Part of a small language model's weights.
Size: width 192, MLP 768 tanh GELU.
Architecture: LayerNorm before each block, learned positions, biases, tied embeddings.
Training: a variant of SOAP for these matrices, 268M tokens.
Each number is 128 + 32 x the weight over its row's rms, rounded and kept within 0 to 255. Layers, rows and columns count from 0. Numbers have three digits each. The size before them is the row's rms in percent of the matrix's.

# down: layer 7 MLP down (transposed), 768x192, rms 0.179, rows 412-495, columns 64-95
# up: layer 7 MLP up, 768x192, rms 0.183, rows 413-496, columns 64-95
down412 094:123141042194154112177127123113157173094069120110111054095106092134139136115156150174120150145105
up413 095:131142112074145138124102180154142101140131157177105150116167078153062070096107104178103085101170
down413 088:128114115096107175145124138137083141112091071153116099151090121140153141122164126186158152143149
up414 095:141139122110074133151145081099180204131131125135127077098136126179133104098134168148181137149166
down414 080:172168156116069126095109158157119110083124063082140196166118129090118179090098157145086151136172
up415 104:136119146063117157123099118067154133098077118112093121133138058124110166074144136085130133130143
down415 103:162201142131068100125164059098148122129147158104183126147128193149191085162137165135189070110163
up416 108:176141108107132114093074137103112173163155150147118128131131100158100124109178127205075152119185
down416 112:047133187148132160185138077107179117129118107141144167108142132137098101072139130077052106101104
up417 103:108163143175136079140109140192081129104140072164192165181133148101104080166108145117073128137100
down417 103:149086082131147172104114163107145143127131169136127095058087186115083146096146151154141121082125
up418 099:126088181126111139095093088133110155137171090106115046148120102109125168095116148203189090110083
down418 112:127108127107079130072122118183151131093150131107112149151132199156109130071151125111079103091119
up419 089:164110146136135106132167104100154156148131113160131173152104110156152123123184151151099115068129
down419 096:189099148107128145120077144117140160088140081092124122121138158162097116161148135079097099092149
up420 090:092181115092141113147155054088161106151167120151188118152164142112086072148116132106133100178083
down420 090:108108153129097089127142120130189105137116182101171099161137144093133114117148100113141082179087
up421 095:089154148097123087096109094107145139157191136091096160147145085128118107116111095095154163171149
down421 094:123122109101112108142159134190106143112130097154154111170187161167141095146151111171139119131144
up422 090:131055109149187139050046148158153103095088114150095095130118159155056093119132095136118114115084
down422 098:124107126113183176121094140143143108127115182145125155115107138139168151161123113110139064146068
up423 094:107095059134119142124138148106137128166126131113094160121165090105070106126112128099158147085125
down423 096:202152122132106109158181087157121109116105171120134066174090152123128142105115091118151134144152
up424 096:163124124130099095151146101127128129110053059134066192123130082109062096201143092158095128155117
down424 093:108138122158184081115155167161114057115118159091113113151087122090184181161118104077162047136073
up425 103:116163082131133131118198097106135158125159149153143139126120201143135144110114107111135107116188
down425 105:123129152164121110122128114146135096205181162088203144141084178129134112180153144147132078125122
up426 105:120169153142056105168138140149157134099184163097145166071061139061050105135121147140113099159162
down426 105:127122099159170034155091089110185126165169124118085105064073168131152069116088137122140151173091
up427 102:106079119088065100151132144134114155139086202080138174145093169114162182160157165113135117160116
down427 098:154137115155149115142138107183146127123133132135148118097139124133107063063133147167177173104137
up428 103:163081068122159103159079091102178088137113119112178146124144127127179107149107097128127132120126
down428 107:131076071159104137137103106119173144096148118114140104142080096196144082144150100111156179188191
up429 095:132131127106159136178063156088144162134187128070071113118145181102157178150173138153097110135089
down429 111:123049114073111157155163168160155128147069130113064081143120085132115073132128179135140081114148
up430 096:132146157120099133143093171126141125138168112111131110056131140086127058188137124142093178156126
down430 095:165144179106133096158166141136140133125185106086181105165131081097128155127118117104110078097127
up431 101:138112142104109145173164154138189077110183094182195114158147116115139097065129136127083172108129
down431 106:137114158127126119185153071079138160116129129075111097105146126124105159146129102144108116144132
up432 100:168167094158162122158110146118142089120075124084136055155130125152093162153149132114140110112083
down432 098:088111131155087107140170195113155098139126120174135136085113143096088135099099145171151126129123
up433 099:126131099146120136127107065123072158177113142091170121117132140133214114147031131135146141146105
down433 106:109196138109141155178105092194172155115127135141095099129154154145101101137126106125122089106111
up434 099:116188130132154164118079128092163104120151169150124076139172066124149114171173190161156081122058
down434 094:120087126083102128151172171167104157116128068141134090143103171135152143158158148151115136159107
up435 106:144157123143091092173104126113097102106117112078080070081130166090196099185159126173172114133121
down435 107:059123120139127092114106138123147130203109107209130091152086064128084096168124095133140123139102
up436 100:151151208131135124133170163184129082097143168080130152120113172129127102116101117145141103161135
down436 099:097112117106079103086134120144071164120110103197173086108130088082155099097153163116144156113148
up437 103:104174155082101083095116094065103158137162090095091128159044118148088104161161136138112145146128
down437 098:134123177139115047088066155157045119095097073128149149147152154179136139157132140174127116157146
up438 084:159113045097126151047149053121144163167130112080179140108122130112182112132071158153158156082178
down438 087:112164156100097087139137113106075104104123126123161100140106098121166129144115072086094081167122
up439 105:149198130131119112145103135197169119126114117122097107160144126112186113140088147156172205134122
down439 094:119196126129144110189125153086143063169090137140145141104142134077121100097172098125133175117137
up440 110:125105140164131150114108187150145178130177149125129151095085152177095100150090165107168130187128
down440 108:036132142166113076135114118093076092158083050126178152137145132116164185104161123118170145096114
up441 097:127167161115105130172148152097166176145142123143141160127165103114128090128112185127176156108112
down441 101:178117134115074133108095097105146113088091153124151104091148151180098133156138089137131136073170
up442 100:137148164152185142136098143080123137170174172133159123128158203131093120086151099163085128121126
down442 099:135103096140113098132095100123135086097089085121162134201108082135129162184184137134119158053105
up443 099:102138138193144181098122151129149114145127123170173151080159160097146070159135159205152105106103
down443 105:123139104183158095126146150121120096144073151153123084126160076120131095180132081091095123163120
up444 096:174119163109174113139125155128131100148129140084135107058129121128109099152073163116094126120098
down444 100:068102115130166147072069114156155086087148156113083122123117168103082104108114110133076128129134
up445 090:092125170194159119113102114127122141047137153124180153115127102147069121139117136165090137103156
down445 094:112068129149111125097142121081099151093080150147115170178115136100149066119067116154127084110112
up446 098:086119126111136126158095126094157096157131126066089135083142110073179105122165150173193126170146
down446 101:148102104197137066155149138132110141143116161191147097111095171150139119067069135139147085132138
up447 095:114111086142113099140143054128155106191153132085132072156130145130155199120185140085123128083163
down447 093:179091189167152167169173130160120088139116139128097133107126094139179145112124109102089115145135
up448 101:138125131137107153118056095159185134186123132101169114095162139164172089108144135106150120146121
down448 098:132166194145145112139150182140109145162117153145155132160144145044169167092088120095146130082125
up449 103:133101170122108094130120137124167070111125156152170128191185148147090132120105095129088164101120
down449 099:144172131161166173102109123132121153165153105118145169131081092154131147115131135024095102127184
up450 092:152082144126127158095110088072095125129125123116157086158176142099112184142110066132149125084145
down450 097:151065147120143112150148151064170097154143163126086101189145126108182125143151147087130130160156
up451 105:201138157184120098179144160121149120147108136131162140179165139155070163078061161135089179079070
down451 097:109112097163053168156123103155128112141116111101146119107139115133199118125128146128094127136067
up452 103:153103093095153197081109148096102103165124135112120116129094108142062092104135101098121119098110
down452 109:184147096166113166155147088147153144151081142158115179153159107134110157122186095123138117089061
up453 095:186156087125186111126116101143145114074233138111120119145096172089069087113139113132126091128057
down453 090:163175128138135115108140202149116131069099132158161089132045176102137114123113119131083115175187
up454 092:149125084193140140159117090102085182097148101098184159163081150160100112117169148122180204073149
down454 097:108071164084136103098124151207161137118148095176121172109191084068109131103126138109138120130092
up455 097:168151097121090112119127133122149169101179133138093112122130099180182109118106142118108162124127
down455 090:127167085143084154122127177159060154146167139128152065108140183179066155111061148195081056096098
up456 108:128176150139180147118124174110153116195157154155149086156163145108176094080122122130141058129180
down456 100:155104118116184147132067155148093092158110116135099083092086111111111087147111159147141183103139
up457 104:150096096160097182151143160109101090133118134110161147159126123155111104100209141170127131121110
down457 109:148086173100163095159137108160124122123166101123105156140147122111084156150138148129083139150107
up458 105:132095164108145161174152094163096125132159129081077130087108168129139154135137163217071158110136
down458 101:138167143163137137151131123157126151168149108137116149116116129106121151092178126147118120067171
up459 094:137065127091131148110182059153062186153119160078103105094138129144080115096094112142127146091175
down459 098:149184114158125119157115141141140095087153084088112098134080125164115140096178173116162090189079
up460 100:102065134071133176108130131116151106091156180091128143124128125115131189159100140158144128121125
down460 095:151101076168102080114187161183152135129095095153125125137082103179177111152159081099136162114079
up461 095:165177136173142157145087110162114124084148227124152108155173222203138121105108128112116122109191
down461 096:120103111104112131170139112076106091159106076138085096135133164134183164150117126123103131100117
up462 102:100123132099142088177038226147091158106160138189169112208155159067096080144171106173129129101141
down462 100:108147112176097128177085066130139122124160181120109094148125089139194097112162152109108217165089
up463 096:100110086127126107112181156106179134176143089134141107065104154150106090201125121147111176049161
down463 095:171120131105170100110184138113094113129079143090150103125123149116168128199129124108177130120140
up464 104:144190082169115174125126137118140137100126120122173136081140150154153136104090188109087174094111
down464 115:129122127087140104154169103174144242124151131155125170161112179141111174141173137138154069114122
up465 105:157174121175113099100105087168143163156138139153185126158132147064169113159095093114145117131084
down465 101:078151086109130144146103151094131093172153167158142131150110127139123112088171107087144106139126
up466 111:127140113152155147115108145099167174127153144167181114135139174145149160126174181190094172145149
down466 117:084141081177134161156140126121175129202081091094158123140147184148109160130148086149118156137134
up467 106:051125167087148127089091140117174114106125108125138104152104147110112138109094153168118100132214
down467 094:178095163103089114172139166146122128140124147169138114158139053118117095104143144116133086072176
up468 095:123168124148092134142099145158121158115148202162159176097095117127098081128106099138148123100154
down468 093:143152109118138133113134148148123123125128150078078097165069111070132092064160138150135144164122
up469 100:165098151120115120165167166101062102109156124151156133115110120163141102090151178155131074101082
down469 102:066102132098170171092180088116167136163104129159124146102078107124079189138135173171124169169144
up470 107:141170097084105119116108096186115156117108222126151112127129151152168161180085115136128138123169
down470 107:139153169100093103136129110141061122169100141172127093094131119159114140126065155150135126119109
up471 098:103114103188175151032161101080064148144093133113101178101184142117172146123121127193075101099106
down471 099:117103144173150094120107120163092104172098126164151131067132071162176097166170134169183145129156
up472 106:097093187143070169133148132130102160075139165154102111100129141128114042141165138134207192155116
down472 100:103151159176143137123135144145155096058133146187095136155114150094218102131097072114086139173067
up473 100:160070120139173141126068092129146102112123108132172123110115118114164160193071132186155121078109
down473 099:163132151083147109096164124143098142170096068079141123104184091149097161104149121079142159151105
up474 097:095157163139125112084091146068141165142052157095124055118142171084142145093087134115089206093153
down474 099:166140149151187121135092110127181127128127110093115143191154084175104146146115059138119147117190
up475 091:177117094151137184080120112123140117138181096148177147088119088183146077095090040145131175092117
down475 093:099106062126087037122115147168094109078153097090119054076160096133146150105193145109128119124129
up476 089:121089099124133171051153100128175153148159082081105144091120150130097116090154144098136085105132
down476 088:098080088133101129183151113115098109149155147146147103153171071132150128138122137097106080120143
up477 098:113179131158133151161109150120117138152075085126136132160135168148081135129153108092109136112158
down477 100:122168160111094127159133102088109097152131092154092059112093151151097147138168084088105172103126
up478 100:083156089115142168118163112117099100146115140130113084117115139092113151128072135086163190103105
down478 105:131149142119126109097117145060120129142090109152139135096150147195076154077113184064094123117140
up479 105:119124155130143131111105120092140180153110118170182067149079113170154088137098177203163088133144
down479 100:170173151149135174119121134129135121111186175088093130132102120107112076061171165066122172120159
up480 099:152132132115045072103093122124120057102197151107196140126224178104138132118143156149131145141139
down480 102:159146161123187149136108124158106091117161154086077084122123115114102092084164161129145055163151
up481 099:144148130153080158185121122089122178127135126155166127146122122111177147063189116158066151120127
down481 098:134110169123214143147093102150074127150133162175134057121166106122156127131162127089161105139077
up482 102:164115134079172087179054201126169135133083126070088187147176138147100161172103166139111141145100
down482 105:169113123128114138167170148128144126139170195141113071155135072145128159117169110099131093135108
up483 103:147148083116103136133074174052167132133105169122164138164113192146117115102120154160133123096092
down483 098:120163094074089143129161126073164109118080201189094122162086140139105089142117080161124103115138
up484 091:139123128149115110108098183139136146138169145084075112127128155174097146153119181091188105073086
down484 095:133124148206138186149071109188116084097114123108151098119174181119056152126181137137104151196169
up485 103:160111097213131094091153090164133114110097146169187118149170125117099122137133172141073135110098
down485 103:096146186167129132101133033175125192117126115138044221149136178148136134147106161132138160143120
up486 096:135157143148142181100131112160141190135138177119125133128184081147118075119161148193108127135175
down486 098:144127138147167069178118058100148115138148085163144121130140125170122177151165121115152149149134
up487 102:161121119121061167048116132167101112169187132141167128156190125090108117141105126139108173110066
down487 100:125163166112098122113093116117089131087102097124177145133179110083079177096142103125078171131114
up488 103:114084131175190130168133153153116158131119078100134106156140123094136103177101161104120095095089
down488 105:178126138139147139209148202112094110195132100106117103109143100062121142136142108175151139127133
up489 102:109101098094096131124142100114111133115145107101088146148130107123088085082075196142153188116177
down489 101:146134077082147142124128169156120066150086143123100125098131118147117099151099140107143137099133
up490 092:133160098074145127126126134079077133098203095142086144099109170084126131122100178118171135125099
down490 103:136139097225133099120083108156125106146123121124135151122157052118132134113136083108160086120054
up491 102:098140092093124134195168111117197148152025130099116191137099089167162130123160146177092127122158
down491 101:127162143182160048123061135169159067114141085158132153117092146120128085082166070122189153081103
up492 095:077176132187113202117118115103092131165146127095149139151162142107128119165016138198128119164137
down492 102:142098098163145120117094079119118170092163185131120151079180138141094127092089061084148142143103
up493 099:088082118118150090103078150148198113167146175118112145163143129141134129123144113099196118082110
down493 096:149139166108099140112112151105114084124036068138131080115163173150079160117162166129095141180100
up494 113:062177161176081169096114076164107150132156125106157109167171146114132116135103165082128123149120
down494 106:126120113122150134147102191085144091112109106103105146128144127161105100146156112100107126076063
up495 098:198110115120117157142078138172126094140145051149093165067113098156107088171137103175183169075127
down495 100:138135105131074139132149143180152085124082184120145134116128095100191124138081088154153076163155
up496 097:104124108122154165106143124087131150111166109119120158099160098140135107133138068146098145117159